Weights of a small transformer language model: 13 layers, 29.2M parameters.
Each number is 128 + 24 x the weight over its row's rms, rounded and kept within 0 to 255. Layers, rows and columns count from 0. Numbers have three digits each. The size before them is the row's rms in percent of the matrix's.

# layer 9 MLP up, 1536x384, rms 0.222, rows 1341-1449, columns 128-255
098:150095148156099126091122082132091116148127108126132106144112109130115118130127133142123117123134148113127114118139156113107134090136156133114122130094077092147147146125120106116126128142141169145162179102141150161126116117089107136112120164115134141108055116119109139138121127124113128111134151147165141150141136111087097158127112146136115112149137137146158165108150124064131111091111
105:127127109148134093078118129101113140146136155077162140112168136086128134130103124127138207071153146116130102157162152083090124175105139168131123103115099117083143110131117097117137135150150122098149146140114147130077141130116116160109159099136113090169099117109121159138140147086087176129119143130142148123152133086144052160124134124174128190142091135144094130117106137140091138108145
101:166128157113109174124099136150110147132109119112109137129150128116102120132144115151144097147121135161090173113122160107160054102158118132127141117080098140114139134085101151125119104120121108116122127107087127164188169133181111123137144144136100126163139098109127114124163129141141110090109087102127127091169111137166130153124101112124147133154152094103129124113097177139099123129109
099:150132176102100140153102160130122171106129129109161132118134121109118111125150099129150146153107107120136148164132109169106127140149087154126098122087116128135116154146183133129112144100114115124100123130122188146114126126131151118149129093080136132151143084109155146160141129077101106118106164147150119133121104122102106116146113110127122122154124110171132121076138122208105143116095
098:135134118101132118132114092123127153124156107150125157090123097152124109137142184110101115055131108137129123098153105153155148090115098141123110147129107154122111132128119080083143165174136142116139157142059116122121115140157100131111119147133154165159081095119150148156127134150095154106140186128138154091092111148126118116133120139074129146137133158118107134127137121132124166105111
098:103136150141109114108138144116093161142100134122124123131146126127159115130096148149111130106134108129141134158108151156109135125088141119105128081118136188125140093110164154169173153142114138078117141067127108114128146116081099140114125129164099102144105102177145089101167136111121123098108166137126086147131091119083148066100113095136175129122145098182092082140114152132120164115151
099:115087110114102115123113126161107115135147132082177173126126128155139144094141121140128144106134146121132142140146122119140108140126142153126127097124139141130109157149130148116118147100133136103100123102127137129149126105157163126129139124166094143130100121131141115153157164141139133123113121113122101148129178093120158091196088149119151154137123126095101169140141113108144177120134
128:106128177133106114143140136139138124160132148108127131155124170152110124124129111105078089125135160103146107174128109134143100117152132139099111150092122116137106097188131106122125152143090126144144172121133118108067131163119089145087119141110146145136162098131165154084116108101104169126127144158112118150097130113123152097121113179133115124061140110112150125104166117111119100134106
100:141161131147073140090140106124108111100129123126120119114129139111140082158124092091123154098058085126071132136157122125113149131151117110149126128142105143081076109169096133124107151115154105134112119065122108128104105147160158121084138124085125153148132113132159136149098137095098143145108101092127147075116155088144131118122133117144154136139123169143138084122099118096135109146088
099:161112126135095136129122117117167115150117126124125105162127162165141141141128131126119150120121126122159142102107138130140163152091112094150121142189143102095165127079138174169125129136105141108165106118125120167117116155142156144128101132077078154118133131122155146135146138146148126126127165135144115120109092156127086167134153127157118100134161087124110147156106106120056079162153
098:154111166126142128187111104168121122130146103151163126117143162151162152163072151136141114102082111103127140097133099094128093121084072146141136160137145118156138127138127128170101135093087138151142079122091118124157130145103119141127116161107095131124159063124128126158130128155122163148118176121128120149134145129113162093122086133146122130136090156131109130125152107107086127099120
100:153095150141088134149115138156102102114174133086119144099140124089111100140155111171136130081133167128135125136126117116127110142165127119133125107129170155136148173154138152141153117093061105125140104117080138104070118118155157120129133151131120144120144138100165120097124107113122091132112156157133125130143128125109104111137122133149117151084124112115109152117126129140099098117130
097:161128116136103124122115180124143164110124101108137139102174128116167106130103139135119144112094152168127149129107143130126110141103119149116131112112130110149114155149118118097139134123131136140153104134107123107173144160165123123115102121151129166125133134147095141102150114137098091111120172132100112128117134129150194149148113135121148131139130093109144113120119116130123134127106
097:111120159131136121133119135125116088103167131115099102126135186157133102148138131145091104127153118116129174134154134140145088119098139134134107130129100125146115099109139127067167147154088109133110106095163129105140116130165078152121166114117114126082112157107126127104142133166127115140104144084160090122127109080082120123166107095123135151138112131136162144121130179086106160114164
091:124114119173120107161130171168129105176110139131085176136137135163105116137161158120120090134122125121120118110093129161139139113090107127146087150137142134173102111146136129123122168140136098098134150118130145132148164153112150100113087178167085111112112122117165137132149120129131136148089183143114153116131182120137127156157088104152130166135089116118137113097123122152100136121109
096:123110143063166142086110100110106117184126146087119123123111135149193136132116121126104114163096113077130140147145107132105123131115140116136121150097137147146167115113143116098110105188080136119140115051112145098132124094090153123111087152133111132088117159121134150115165127169168138102132102105149125166152154167135148096093139121112101110131163152129126111196118106133125115119120
099:167162088112128175108131144147115105121087111123122120139100097079128133148129103179139172073127124102093078143134124115138108140125105090147121154109134108155120085178080069114111089141115172109104178121091135155119088097162135145136140101133104120153106134106183110165134146113144152127099135160128124121138092129091107173097158115102170160108132129118125108150099098125114163123103
095:158103108099094124186159113145166108153159110144088101132117149126098096161154124126126141149102092166094144071144140114100123123112143113119138136103170139141096136149083126183114109101195116128156102096075138099157113147153095116144109116096086159160091167148113075130138140117171138138160140116095132134105178110145116157123157146156118141127139130098122145135124119094125143084146
102:119147133134139168139120121134121140144117130149127113137133114153077108104136152120089138128160152147118132087140097101138120108162123138134160147176167123106169136079135123125094094122098091129170092110172163103138134140143116102135108134087112116130131126154128082115144126157109153119190114147167114150117123149113135133108136111128141108098126079083120131099136177125089157173087
095:145103106132121097153114156123142105152156111139136145180125147102128120133152176146153140132154119075180106130147105162122166131161112099139174081115139153113113147104122177128123182126105141146168195122141121136122122157099096087109107093152132164109136126150145165124123119150106127104135144113122107087133108142112135134154145145139188107142158124121170092122137099123147120116103
095:130089164134143100097156097081140114141108104142150168130094077120138135073156114089115086178116160126068122144131118146101094131163145126195110131125089166140072092181174146084130140144130105167144123149162127105143116134075158124136118102105130112082140135135134138127101108122103054072147153089132139097157108119119124059115106132117119100129133129149152120123139136124109150151198
102:154111129109162132173107110136169157138151147090158111144105094118098104183138109117166143135137096107148152118121133144078119107107111088137145115150137122111140130115129139140158134134080172065169141087143133158149122138138199130128147092083151091125116128128120096129097109136088145126132095129130152137155137134130100126195144096139115169077153141121116147124162199125118168105151
091:133121124143153147152182173121106148122126144098184177131102125167104099119119101078093190127095120113102156123151139158092135145139168145138163089133079148122164166084145100120125135122133103106105130125137097136145140113155148127095090133092122112129139152154123114179113095102150087068095118125173141096099147065102120121111149150137152124106112109178168172167122109100139140100113
103:121128123112076150122125146155143142152122106115085132145176122088127119135137148118168137132167113125154099114160132111131110138128095100123105156136170135090122078172126166115121172119126119137107119099143115125098097157125126078138090149121145155114086142110161153114133132144137157158087143163126151122153090129123154170127099110127128148155163162125114128133082148103088143108151
104:100090158128088125181170190124146127138104118120133122150113134102087132106132132142156185138136118115131129124128139160142150134125138128108144089110129139130143122118107084088107106145116122118163160146136165152118089148128145101138117127109122107147100138109145148168146107124139115140133131159128132093154140137120184111111097095125114139121130107171148151092153123110161146099120
092:189121125126132137106152112134139125150155103158104109129160130114087140140139118124178099152162151119076149136106146113101152138147143128147133128139106086140111118129118074098105155125098136060117105126136114153115160125157159093140124149084136130150169105115117177135141074157095101138132101149173143148107145173135096123127124167124169128108103126118146153104121099119103107117111
109:129115146163078115122126121131108159135128129124154148155114129157144095120150148132104165093123122124154124109136176151161153113154120141153128131110128149127097126134110135124116105119101149121133124137124120139148190079137115136074125130107162149151158134155077090130144143139113144145109149085149108106101138129143129123123111101125145139108153109136091075171168140134135130144173
101:101114134123115139098184177095121130129166105072130169162151163087120126114099137110138132100123092150145126096127101096112143123126125108160138134097138142128096142150090108112102142144147118075099143100115109137139073141108126176099071080151167111161103111145187095158141123142145154146121134102126133111117146095081164133133133078073144120126140146076148162130168097147162131111129
091:133130111133125139123120171182126134131161142124147133102097136140144103122104135102149108138121096100177126150102082122114119120145121079154127150135126154133132130147105102157148127081090188128116106122137080169124132135089138115153132156072135144106133146117174136129114105090124093109149108146111122105116171122116110135171137103148106139092106103143119170087150137094080101085092
101:075126157118126146120115156156087126092141074149106118112144114089107133117119144161085139151127113165119154127172159126191145120124132196120115096122111126148131128181084114108121096157134099148108061124125155160139152145153134157099127135129201144146149136093139104108152128134135142136107142092108103124134120120141121167149122135103102109110138112145135106116101119167108142142150
099:145085163100146105178161142126130160117137104171087145131112093117096148145101115107070096083144137121155124084144156131114130127151106140134139120166135166154140142187115098108118112138104104156105119127137147091128116091100069157119135117132172108151121142122136131104158125126147123153134138115118144131132122128090118111144115128163123123126129139123101101095110106080110145163159
100:096108169121121120128152129121101098123116124103114119163151133111137119135109148108134134138157124165105154149149165149137107151114188137137133141110161118112126084159121140158113171163173128116105108140096168123099128169129114112124113080071155123111102166153136087135119152121144149122158159115122132102160110134131102128134115117105150095134172098100147141135114125119125110102106
104:122155090122106148137130142141126131104175092130137089159137125143102146140153142139114132148130112109106133116124157129093150146151129130181123133103125116110144188142111156137116104138144167105133120112120087092141172101164153145153112125121172124114115145120170095153099144126131136130109166142120083130153106104119095106159158137121118124126144097134094143114166098104113145136112
095:137070125115120111129099171118101144124128095148175116158129126138134112099116151151180102131122148136126140136115150154111129135071095138175109133116144133119148127111132130113143094127138113117160129138108164162126093150120187099139121155096130113143120138133142091159104128132160153158112124099114131112178163119122074135178087103114132150120124119144137130118137151112111139086120
109:117146202161124138117075126119100142153133120132103160148121116163129135132166124127092130157098148110133089148092109098130118137146096128140131136135107118088174087125141103127133148128145133126110110131107174111182123130112121139181127103148178166097124123187126114103160113142153168129095106115143121164113145152124142123111129121162151092112088121144102131095115125195130110135185
100:117122125130093135119147157124092074132133127150146098152119121145131134155137111121171121170120137116148100099145122061127087126098119158114109129125131137150111084153149132151168094160118132117106144129129119119131176128129140128120083130146187095127140133099114113156198113108135090129105131125135117119091122158094148123142123097129155140149154129087098182125098107129108138111131
098:166120120099113058139162124137143145160091083080141119139174091143119117123170135119144170115106112113103109106117123160143134135104130121108116150163082109109102134168090158159112146115171174132106154134130129105123106096133100133156117136134107110130138129159154142134133129104118161132156115138146126121136109142161134133089143136135112151121102091138126093138151132103081131146093
103:083118193103151149146145128164125106123127091113148131140117142107082132114134133158124124128117086120079157089112164107076111126146162169128134084082151150114162101146117103138148118087155114128117106090152116111127148152148176138130065114090140154127112102092112118092081102161144136163075149156105113113130158104095111165163135094120122155145134133130159132148166113105154140124144
093:177082162120124146136123154116134134107089172128118104121124103131138137118082147118106162132126107168119113149148133127091108095092143127130161115133119110141100136087159141147123109129115181162133176147091132104130142120100127144121118124079107151118138150176157173101124117131127096110149111108129123085130147125166160124137099126126147151152122094170100142164165134076160144116153
093:086148125130102117161105150088139096145130137115120116109118106173139130095144132157101120153109136106121150092129120120093139137165135165177144143120151122084153155124103105132140137143138124092109162106115156118172132116117130122107144109159129136150144154127143156129103097143121106143143137144105139074104113130141099104160182137119169097109118124166140130165100128152133193096112
106:107139135075073095128116139080087115114133121128084131155146161134075077175138131074105092173118138076131158156146118142162136151106125131095088092095131180182155117059126115111147135153134149146113128100081130121160114122165135116127120175106141153125139125173118135136094123148145170151113151110105122128158095115151136125162126143168086107127107152153141128136153098139142143092144
098:134157163139136123141127170158100152158142095161148122111111146121112139104126078109206092116113094096145089100115132154159112147078136135092122151168110159094109141133126140119141174107109162121123106110137132126126120141140133123167084132115121137120092137114134163102118089132163104164106142117112130113140102122113134111140132118122085103102141105124187130098136106144145111137116
100:147126157091118160134137152160123152147115100124111123120147156101139161118147119114132110085061109098165134146119122142111107131139115137083157151153178100124122112140135102139140117080150104127071116124131142064168135109117133163141120135110096109126100163134139111147129141141151105122128116123102126118176161097101150129131092121087125156141139135132155067107050116133147140129132
092:137142085147101172092139145133057154140125107130113100106162134136150145092130145102125132135136107190147151131136113113145108167156119144121141088122118108162140091106093112131117088121131074107135115120088134090118142093131112130114113127133157075148142095122157126126161132137097079137148134119147103124085068121160109088140100130132122120148129138118138130140106115105119145122172
091:098128187112123082113130136129131146179145111163141157098156150134103148142170093129129136127137114111152151128130130090102142134141133151131132120084163134185128116115099113123089120133141129130117083109165112072091098111117145149153125156134123139127138131093126149141140092094130150135129130120151122136161116086138130159115081130095142077154087094096147137126135155085131130105100
104:113149175145170121140121114077095176173120130150088133117167083159106094125059098159119143122165123145130109136119113149176141141096115127163127133131181159123114142092133141138118140108096155120155142096102135092145099139125127131126133120145092076152154103119141140160115123078102152109172130125117123115121154112102107108115089163153129119138202100156094119149169144105149135126102
097:107153137112111173129139123093153105120128134155124135141113115142111128111119122078068127143120112137124129137118152145100096175161110156065136112089129116127108107134101115158113111129091155183118136137109118119119126110140155091128172148131136115168122128139140137128140094149108146138128130117148172127092157134091146130055114157144104142143157111145153115111098147120121175129160
100:099086117158115185134126124125119111093178067159130107139148157119131122130147133111129122154139131119094152132159108172162119165101115150156135158110113118112114115156132159100136115134157127138128122143157130159102102103154102111158099107114155108130119082106108145082090110147109077122115119157119148108152148110147103145153118162138136110140119144122105119125113120092114126141137
093:089075134144106149119108113185119115102135052107132100118096149127095110108115125123165112100164102073127096144150091130118105123127135122081083111129100108135117125162101121165129172104074115102123107083133128139109139141117139147073079119114129092128117130119138149116112097169156130112144129128116150138096137118121126145095145109139099138152143101122123110096132101118109171112146
102:129141152113152124135118099090112098156140179153167134132147126122097120104115115165170139122144100124181121134132150102129058143085148109126149133142156122108097114103152150118143128149123126160173120139135136135185124098124131161111098074125123117100141106086111137075130102124123120112113095165143124150118105121153166144164132125162098107118165064159123105094196131142123179111118
104:158123156121121171130129159138166119132135112128167139121163158123171112115123171125148132148116145156137151144126112106146084153122176126120133109120140146123142114126159165141174103142094102145133148138111134155149127117172151134143161130111125134162117149076105131095095118126147133121136128127140140102169139138167081105127097120131143144102138111156145125066128125110104130142111
101:186131113089091136110118123141168164136207098117112111120163138098127092154147143135177133080119119170123116122142126119144109173111139129144104101108121128147105151111129137108089109153128118122123112111098142124137137124144108099112143084099121128110103141107160095101127109130162128125115129125116170123079121160127182109153093104156134163149098097179121080160137153120125128127111
100:123113139145114101161059149131113126108140096139153142120101181129130116132140121152142094137128130111111130094108121148141128157131129124155136140072136108124136155147162118158131141116136148118116155136127144126128159175063133122169127106138133127170116115083125147092145142170099129138116130095090096129129101111149152125139133131093149117115146145092118169108128101152129131158149
092:152105114140142083107148115114143156148129117118126127115112094129106106126115118159137079109143088133112164126130127128085111063100160179170139100110139129111090203103118108156150153126140126150111139139147141121085104138099169099114127120094138111124148118068152094125117113114114089149139130158095113121129152146126162155120091106114115151117111125136120147138108115141138091130167
106:121126131124093117091115104125122098100084131174135081138213151148133098105131117070125121126147147130129175182110154123103130179157094155153122104137106080121112109121113112130137174114157155117131112141161081142148173138142087100138134098149133110160092123098114143109130146107125135143107124140161128156069118169149109151124132141117137116138105159125129134147124113113120114104125
093:111107123112168155125121146120126135109123133139138129077141083134116130098113120096130132148133127104104145085117184129108107137107106092104135092069159142116177078110136098174143092138094120160122158176126155121121115150094121156097096168168150151146152150085112144111108136153142117113124125131126146088140114122133122121120148091131137111112126138123128065143140139118122099133124
101:122101147095104117122119153095104162135101128146117109158141120109105169091129165131124119131104069138101107121125119137130097117124110146130144135146141118109128127118082119095153106142183194133155104116135146143112105092132115118165096096158147113102132116123156108067153125130160144055113131100088088087106095117106114146132088102189132109121084120136197107089157139113117129134090
103:151151119091129133143072114104108136092119148094079116073164119169126137089101150159133087110127140100130121096125125148113132150125130120117138114097098129069151106139085128120099142136118110143088146115073073109063147116136138126101166101118151152114117133118133129127155111111151109128118129105132146134100085112102131126129156112106102151132139114125080147151124146111127096110093
099:139121130138093170119093130107111125128132111089120117137119172137118135119146121103070146134125124171153126088124139129123147160114128161130152102123139163132097156099130129097080150115180132147115117170112179106135084133145083156108179106159141092151136144133128165109118093120108111124120156158123122137091113116149130130176158120146161151105110101136132162103115117134100120163133
105:112145156131120081141109113159076121152118087100118099151122162121140123110135141138129114183113132126086114130108153107118159115121117130156113098121106112106141121156175158139129150123109128164116138110135129140129100113150114130130116096112137124139126153139112100144125099143110100142124134120144174121110105121137112152130142118110111134114107140085153122124099133112096138089101
096:194147108131126141123163167174108132078137175162139170159121089080110113132123129131148121116160115149179129152110115128154125129151127139138150107144133150121138104101082129131143111116127123148153105155158109106170129103148143118085097128120124112090161108169153148105104104162091149105122137107119102178134130119164149063116116151104133134101112118136156139110100128097129146102068
104:138158119121085133153095142122155154098112105124145139135151107128111125156131125123118148155116125178096095142143136130117133130127137111061145126114095160136152185116081114099132092130120119156092095119110119148093110114143139181081140172140124132114131123163165131146119161132153160109125189121126130161121136101102101155172112128105106122168106143109063103132124183153115177114144
104:127131133139133136167125165103125135127117073131146127170086136128152137103132117110098116142076128107121155147142121114089141143123119129089113147151121090165095113120179148138107138105118135139155053117111115108088125119070126147115150167111127162087162123143174147125136109127099113153140142143135126140126085131121138110125099112120139113099156136166159164156101116117113112121131
101:113127144108111098151117107127141138113111101107136088076112078112131129104111145117122093146125165146115102142138127146128141192090143119206109125158139104154121122095158111131087124111104175149136112101122152094166093136172114125085062138138149111158114167151128131154133132134151136080142136117136153121139125108177107136130126127146112092174142118146130144176113103139139112136158
095:143122135105154087146141126137087167135106138096118157121104098144146134145139155104176139125124156138176112104171124152136110159130151114121124101122113143121173120116130155138114155135124126159128063108106136126095126130134129112105082123121135114122136126104126183122127140127101133125119130116126110147123124112144127118161132119117137156105163135126178174139135154108100142148147
102:121107106141124122173144166128134122092091120141099162145127144133146132144130127125141126132074120168170144125144100147110102103193090123136137130115144117159156139136117135092118178125098170118123121127119130144141135163126111122134138166138107164131118125123140127138093148148138144116140111110134143134142107122127137118129141150079112132084140125117104147134124090113157103119156
104:104153114120110127123115080126111118132115125141081143142147150108169094112126136160127158081118123133165126143115115109110148140052120074114160140115153150125117156137114114124115098122107123154131131128108132132167104135159115094140171138173145114125075094114149135078140127100120153085110129145106079134148146147140129123157078119135113129105140148149159104095116148149158172117123
101:145085100153133158151145138113151082115135106142106149136127114109106143170167110115140123085159119118157112139098123108124107156099156127060146131120143132140091086114108107136151151109090159111126176125130111193110113125146118124120132156169114129104166096137137133107140165141103113141072127129121129108150068106118125101153114118120161141105165105141118120085129114108073147121153
097:117136154100176087083136119119125132142128122131154102124119153141114146082113116203088177092134152125113174104121136150123122136122142138146108125151142147084137099160080146124136139127144130149170115166138127159086122122076148149143140113141142100157118171143114129129118119125106143120190112098121104099124117162162132175147103121095142110108125113120138116130096125147117090076115
112:115126148165101117124116150143186126146123155119100169137167149110109102130097122108155174113116122139130152111136160172094142159080145145137120118096127141115133129121147135082133120153090108097128173105126133151092128086118141162090136083087140127140151107155122115136121110131130161132124163119136123124105104085169096126116129118110097120119116088072117092139160137153121144114166
100:134148122078115157129146068094140077136123114153109144127116132104124147117112132156121140117116134148169151110120105152106140115126098123099117126148124096109128140134139097134094120157130168087128150136141141100080101150101152145113084095121160150121096164136126088143109079126113145126104145163143137125148130115111113133149128107109104112120113164173130145101154136162114125115145
103:156144120106108132098135125116140131109090132079099119129143128095101137109134126110146170135152101118167140138150116120133084125113110098181127129173116098139106127112129092114147124144108176129111172113075097138146128142078122148143144101095197094104122106132124141140073137164170126147114120108137126098127094095151155138110118140152145137118132076159133113102106157143115092120139
103:148100137119115099124159130129115126074136153130092149096146147102146078149160137133122155087090117117088106078122169131116109127132135164132109127114143144164123152154154160151163134107143157134084134128140130145107127099120122134099150152121140108162128130074172144086092119077135148148160114100136093152130069142126139115163066132095149122109108131109055119137095163121107098122134
104:129122126105097125163127110138134112093137132127149137138128111096131099144122145107112135120121147131157121111138114121099136165092139113124073133145139163111089081102099165093151123078137118100143207136138124121123135110152141151123111101141095060111107128109140106095120157120137093102131120153133134171149138103120140110105160116104093147123159109108138104088131191164134134131140
097:120104129121119156160179128117110116139133169130154144190132128197113121103109119127166194173135160103144132118158128095120143106132111133174148128083125109121153083146101124108090142125156098116145119148112111145095141151156139133136132137115143129119089114146106156112119163105116085119114169138135108077128173094090118099119148135098158097121129156154161155184160088130170143132098
102:142100123140143067145110089114120142095109120089102187157060084136126135147130169139129159124102137149134151147120131147126132129162078123157108098116158138149105153108145094074124122168129150118154142120136123115146113119125147126102159130133132097059113125116147139117081124120118126099113149182070105191124116135149110145176113101123103124138125098102135105080090117108123112103143
101:079122108169131114109140170108118114181144122177103139173134106151129131099167149131134101115190135139110168106101110130100139126139190124144147110119107121113130092103091107140085121130114140116087089132145140143151172144105131120121122130149151144096098119098144112106172139146141138112127083134159132171178092138113163142123136110086155121120158129125149161150108133117138099091108
092:118084114115146105078140132171113165148095151126106141149173098099147085135149155163129128127126106130116124118131122143134093134124134152149156154121089151156130105128082114102150086106123102088120149079132132101140111131155123124144162140131141151174150144120071137136116146112164099112105135107132135124128142098122162145122097119120129119136150146151158150114109107149133140145148
100:082088165124095109081127146096126125111094138113158151123138123161121102121107166115108170146136136161111142146203101159131106133108112120139137156104111172110100159102107131153087141129122136103121147102149109112162099167153104112125090134164151145149117127146114132123129144119174120104142144126127144127143150121110109141172139071146126132125137124130101123128171132181105093116114
097:102120096108139071138167129139102154097137094107103138100113138167121135114149092176058144135144152096123078123158140168147111124151143144113105117177102143120149112117146124129100114113110187112151102111115115120117084112133099131114112142101098110156121139124145117135133103110167148173139097116112134113139156136122117139138078139131067108137093142099101129144107125130076131119104
096:068128137138123099121122143135132155175119131169166147113113137122158127180135107143138147112114120138092095166140144140124137175158124112138102173142088097131155153120065104116127127136180136111102129145110132083134180103111120113136103104084088091119146126121125153139096081162149148122146143128148132135142132086127139137134129155111077156160133118129124132083099169125133081150122
106:152155135144103087114106080161147131094113075113124181137152095144084142104110140109154133107140132150147126093151126114164156150112154091110115109121141152159075144084157164149087116118143140127145098122141138092151159127151116114122155134085101094133116149127121125138175086124140125132137137127094117119144120147127122164141151088143138098123152133152181154113150147122074127138124
102:088102125123115177148138078135132125114147136144116138139140141092167116146133096156137152073198164133165097131105142125138132118121146186112160135155121143133126124122156164146151138131109143116128121148151152116144110114111116102124105153139107097108099168108177156121134137120125115117135130101161130134187123120168157157136075109110137114141104119108136127123141186107115111130100
101:110144123148115132128114152183113122105140138131136120130128133117144113159156112157150113120125162130127178134135157136113110131106112119096177113118158123188096103098133137136142144121124080129122130150130108127157142092124161117158130140120146118131133110137121162106083142125147137100145152114125100167115110111140116098103088104130137137050121090133110151104131141127120130178092
097:092132118123128156131108088156055100156147130139133073121101092141107106124129159087163118119126129148131162118127115129099150149168186160148083132113110090126135103108100131114150131162133150123140128146106122117147164131130159097113129131144130143123097149112148148114137105162148113165111128119148124134143129111131113101149072144145148195109148126160140142152113093145124107131106
096:118147155133149136133179152076091147116146140144172156159128109111136127102125113117130146170092090125104089142127126121132137141110164159119101118119134167140151145102135140146117147165144223113123135118129104091140124111101120135101184147111081076101104137128104157103121147125098104125134115130143130119160086126138143115124084123122090137115124128113148148095140129139132098098138
101:150120098096174175110145108086100126135083138115121099123132146139141131112134129136151132084160151131132111120155142162098093157123124138140101140127104120091147141115151169135102095151097159152153120125122128171141136141121110115147128084134116161124111141158102151134139147111105130110156098176142139138112140120113136116142141118159124142113169125114128168133110139112104089133129
101:137113099089117153149122126149168111139122125130143101120118144116134102137168123116123138124133138123145112089135096102105130116157110132181104172161157142099129145095109132132133139131133115110060083107132159098072108126122117105085136116166132123096138191125083153141135134100140093102156130093108095146105149146142163103126113118157140143171126192126138070173136113139178168134121
097:068109113151132133143120143135132115151105118118081137122111126165111119151141108130152117153106101137120146155154139150152118126127125169115134182095100132142132139127105158105197134087153138133076123136151103114135134141132102135123096159105124127149116139119120142140084132137129147128130171109123113097135114144103115179117169159161165088168143153165147096151172103123147146144156
106:150107154111138147094100100148171124098150146137085116137126156172130113143127165101121105108107147125135130108094129120150112109117120083176100182165155116127119164127136125115123166069111144092133171095166104089118128152134094087108133161115112132090099100186107132097152142126110110151127128080148136146101142098137147139118084113121112133130196116121141116146118110125134129104147
100:145088085095094119147135144117122142149091034121130112162130103112105125072100174134130177127133134152115164156124109126112108124106082160115111162113120139100148133093144124110082145138133127097151115156128114144099153131179124129096127139152112118117084126123124148126143137138168137122166130173168113119171094109124132112147144137099107104163130090149119109134139129175121122117169
102:115155099117104177110110144122079153124136133135060137143145112104150087133118137132117118156140142120124135087155126121084115117154126146139123120151102094090159122126084121170144117150137101133109106147096076136121177165139143140148130105121119085135144138108142129078120127104147133170120104179118163090073106134139155105138134137107140148074148127091129149058157152108151137130103
097:121141147130148058097109121138158093128142117109158144106146130125081112146159158133128140112148099079115121142116128093146074108157157110124127144121108104101085136128178087152137124151103192136138137160153141134118119128071141170117103153100158088090132128082126125116084060129137152148155135130136147137095109144112121106104140148105148111139134151153133107140107136120130098162127
099:133111091071125118115123139103120116160106159187097118138101118111125138124117163094115123125141107143108110140151115155151135135177112100107104137118099136055104117144172113146094140135139121120155134175096125073171138154163147109147141115118134162111154098117128140092103138094123168153146140140117128156106157130116129132145083096101135127096145145117126147104111122151111147139131
098:091112178131123096104160168121129150130133102109139135119165103108110098089114114092136155110143134145108116125131153140121120113146110098123154114067086118143159133112125160126145149125136093141129132138123150150103086150110120128168087134131141135116131174140152102144150127116106122118093113106143151127124094125154122146145125112130143094120111130120131114087131114087130154113110
101:172140084085100151136105146102109138139091125081148111143179118154127101114098103141131107188112108078108104106101137126108152138124133111115118128101136134126110153096122124126114120110128121096108147121107131122138189154118167162110108129135125099119123188073160175088107079124162157138112147137153135122147103123105135130137137156151093130124096113112121098118142128124136117112122
097:119116052106146117108119154073094115113106134134121110133158153157070126137114141168165127145136089111113134105113141140130154127109141123138107148092144133141153120092123120062144139149126160153158156098143111118128107132134106129143120128158163141141138125110094109102132089123164180117106144095083143123130115171148142134107145107117072103120072127127115137109152089079093133127103
112:171116123134136103130122164122126165116124119100057162151129097143128121146117134088129125111112153134096083129106121139133147156118114123101098171126025131101126074111108113150089116110152141118146173117149148154112119117099062170093113127100083125147094114170102155126122105104116124132107110140127151133155116111068107148118126137129108138130175137128073152111138109147121088155108
105:132116095103124150119106060145115124137149128143105150099132175101127140141152126106117136140099103135131138150130104096118094130153077112125084179108122140115149119146119167183113137103126133113137108171160126102106163145127129153091101130106148151135063163115093104124146122123127144124112110098155095096195086143080155124148086109194131133115133157152142116107121130112076132148134
106:145116106099117136117123149134136113096100133126096091099123105182142110145134105117126148169142165163135149087166112132126101118101112129146107159101100102114138087157147153119127132146106126141161104149106103128148147174141139135118148096103174117151140140108120114133143124122135129156129126112097129123146155144133125143133155162141131159142160094143179121134100133150158137125164
103:106116145149125142066168119154145172153114109159140140136157143151150090141131123144140151144131088115129132084114140144153097132133133141096164131105121157108097129144119117108100122120124118080132136122172161130118155104101090097121124160130099119121163129096121113126141121127092116167110136068092100066146130101125111136105116137126103098131095158109169190157152116156123145152157
100:117115110068149117122127099124116196084113125199122123109110102151093155154121139132119154118120130105089158106138126130110167136104123142105149118137089154115152137094096134146124129106147156106143120106178131140143111132168116182138145105171100099137105140113098170089125188121106126109109146098104095089133147153118120140065133100151138143135152163127110144160139120126125164137129
097:128122115131138131140110156131141161105115057130111132187108098136140146114145125117157139135064062151155112140177098115107157134140140090093095159100140152116056115130094152068170088151124081091076169118137109132126093147133126099130133137136163143093119152110119116103147120110125092088128105134133148123133086099111125145080155145131132155108123064128146115114169087129131128121097
096:076134087157162106112146102123131075103119140125110159136148155180132115144145145145159087120101097104128128124125124116131087167129117074153130130088208136102123108116126100182124124180098103154182128127124142119120127090136147084123132117139114131176169183126159161131143079188151133136117116127140102173180139120122134167046118135117109091115094118144137120185116110112144119159147
099:148123119127135129167128126130149134131147158108116118131138080145088100139162177095094136133123123129152139117089111143134109078150152106082115140129123137101151136123167124121147147085058129139146111141106115113115105138150096132115109134140127120138140128128107188107159167134101092125120150089101109111138095152097118138109125130104098145114131136144145088129126119121135143147148
099:138133149134158114123099140121150155157136158115135136176132121166098113149126143165134116146200144078095085125143138106152104144135123124108099119092148116175120105122141162132162173144162122105136094139144155138120183118113134115153117120084179110128081105143134134151186140111140129138126091087121088166110124113126132133114096132175116142150167125103144142120115118082125138098122
096:121113121169104107127122165074137093151121133128133138148099081126113085123126112109104152130132127119148109129163111122127142086125122149156134136170104149128154149128147108092156175160117159118163115124127094132120129100130145119117115119160156136138119111121172137117115154125091146128160127108129098143162105108066138155112127155180125119105161164126125145147145152172123104099144
116:153116128107102146105133130148126116105128101164136109094137119129092164102136139131150106170116122144201142147138135135125158111117094092122130148139098104122091162117143122103088088081140095112144092072097107083142092124112156098108144140117167147105121114171089134134081151110098139130132132148134144171151104131081107152080119152106123060117126145139152092126068178167104170088169
099:104130156122117128167086102151113147124142148178146111143144122163114137174108138085134137104116114124121107123158111115149143136130135120151087115129123095142123129127145132104144130082082134107145121125103148123154140144126114135049125139120114128071112111111141120129116106154084164139145122166137182126144145126143114176135142166135126126112174150091094140118082151121081109141203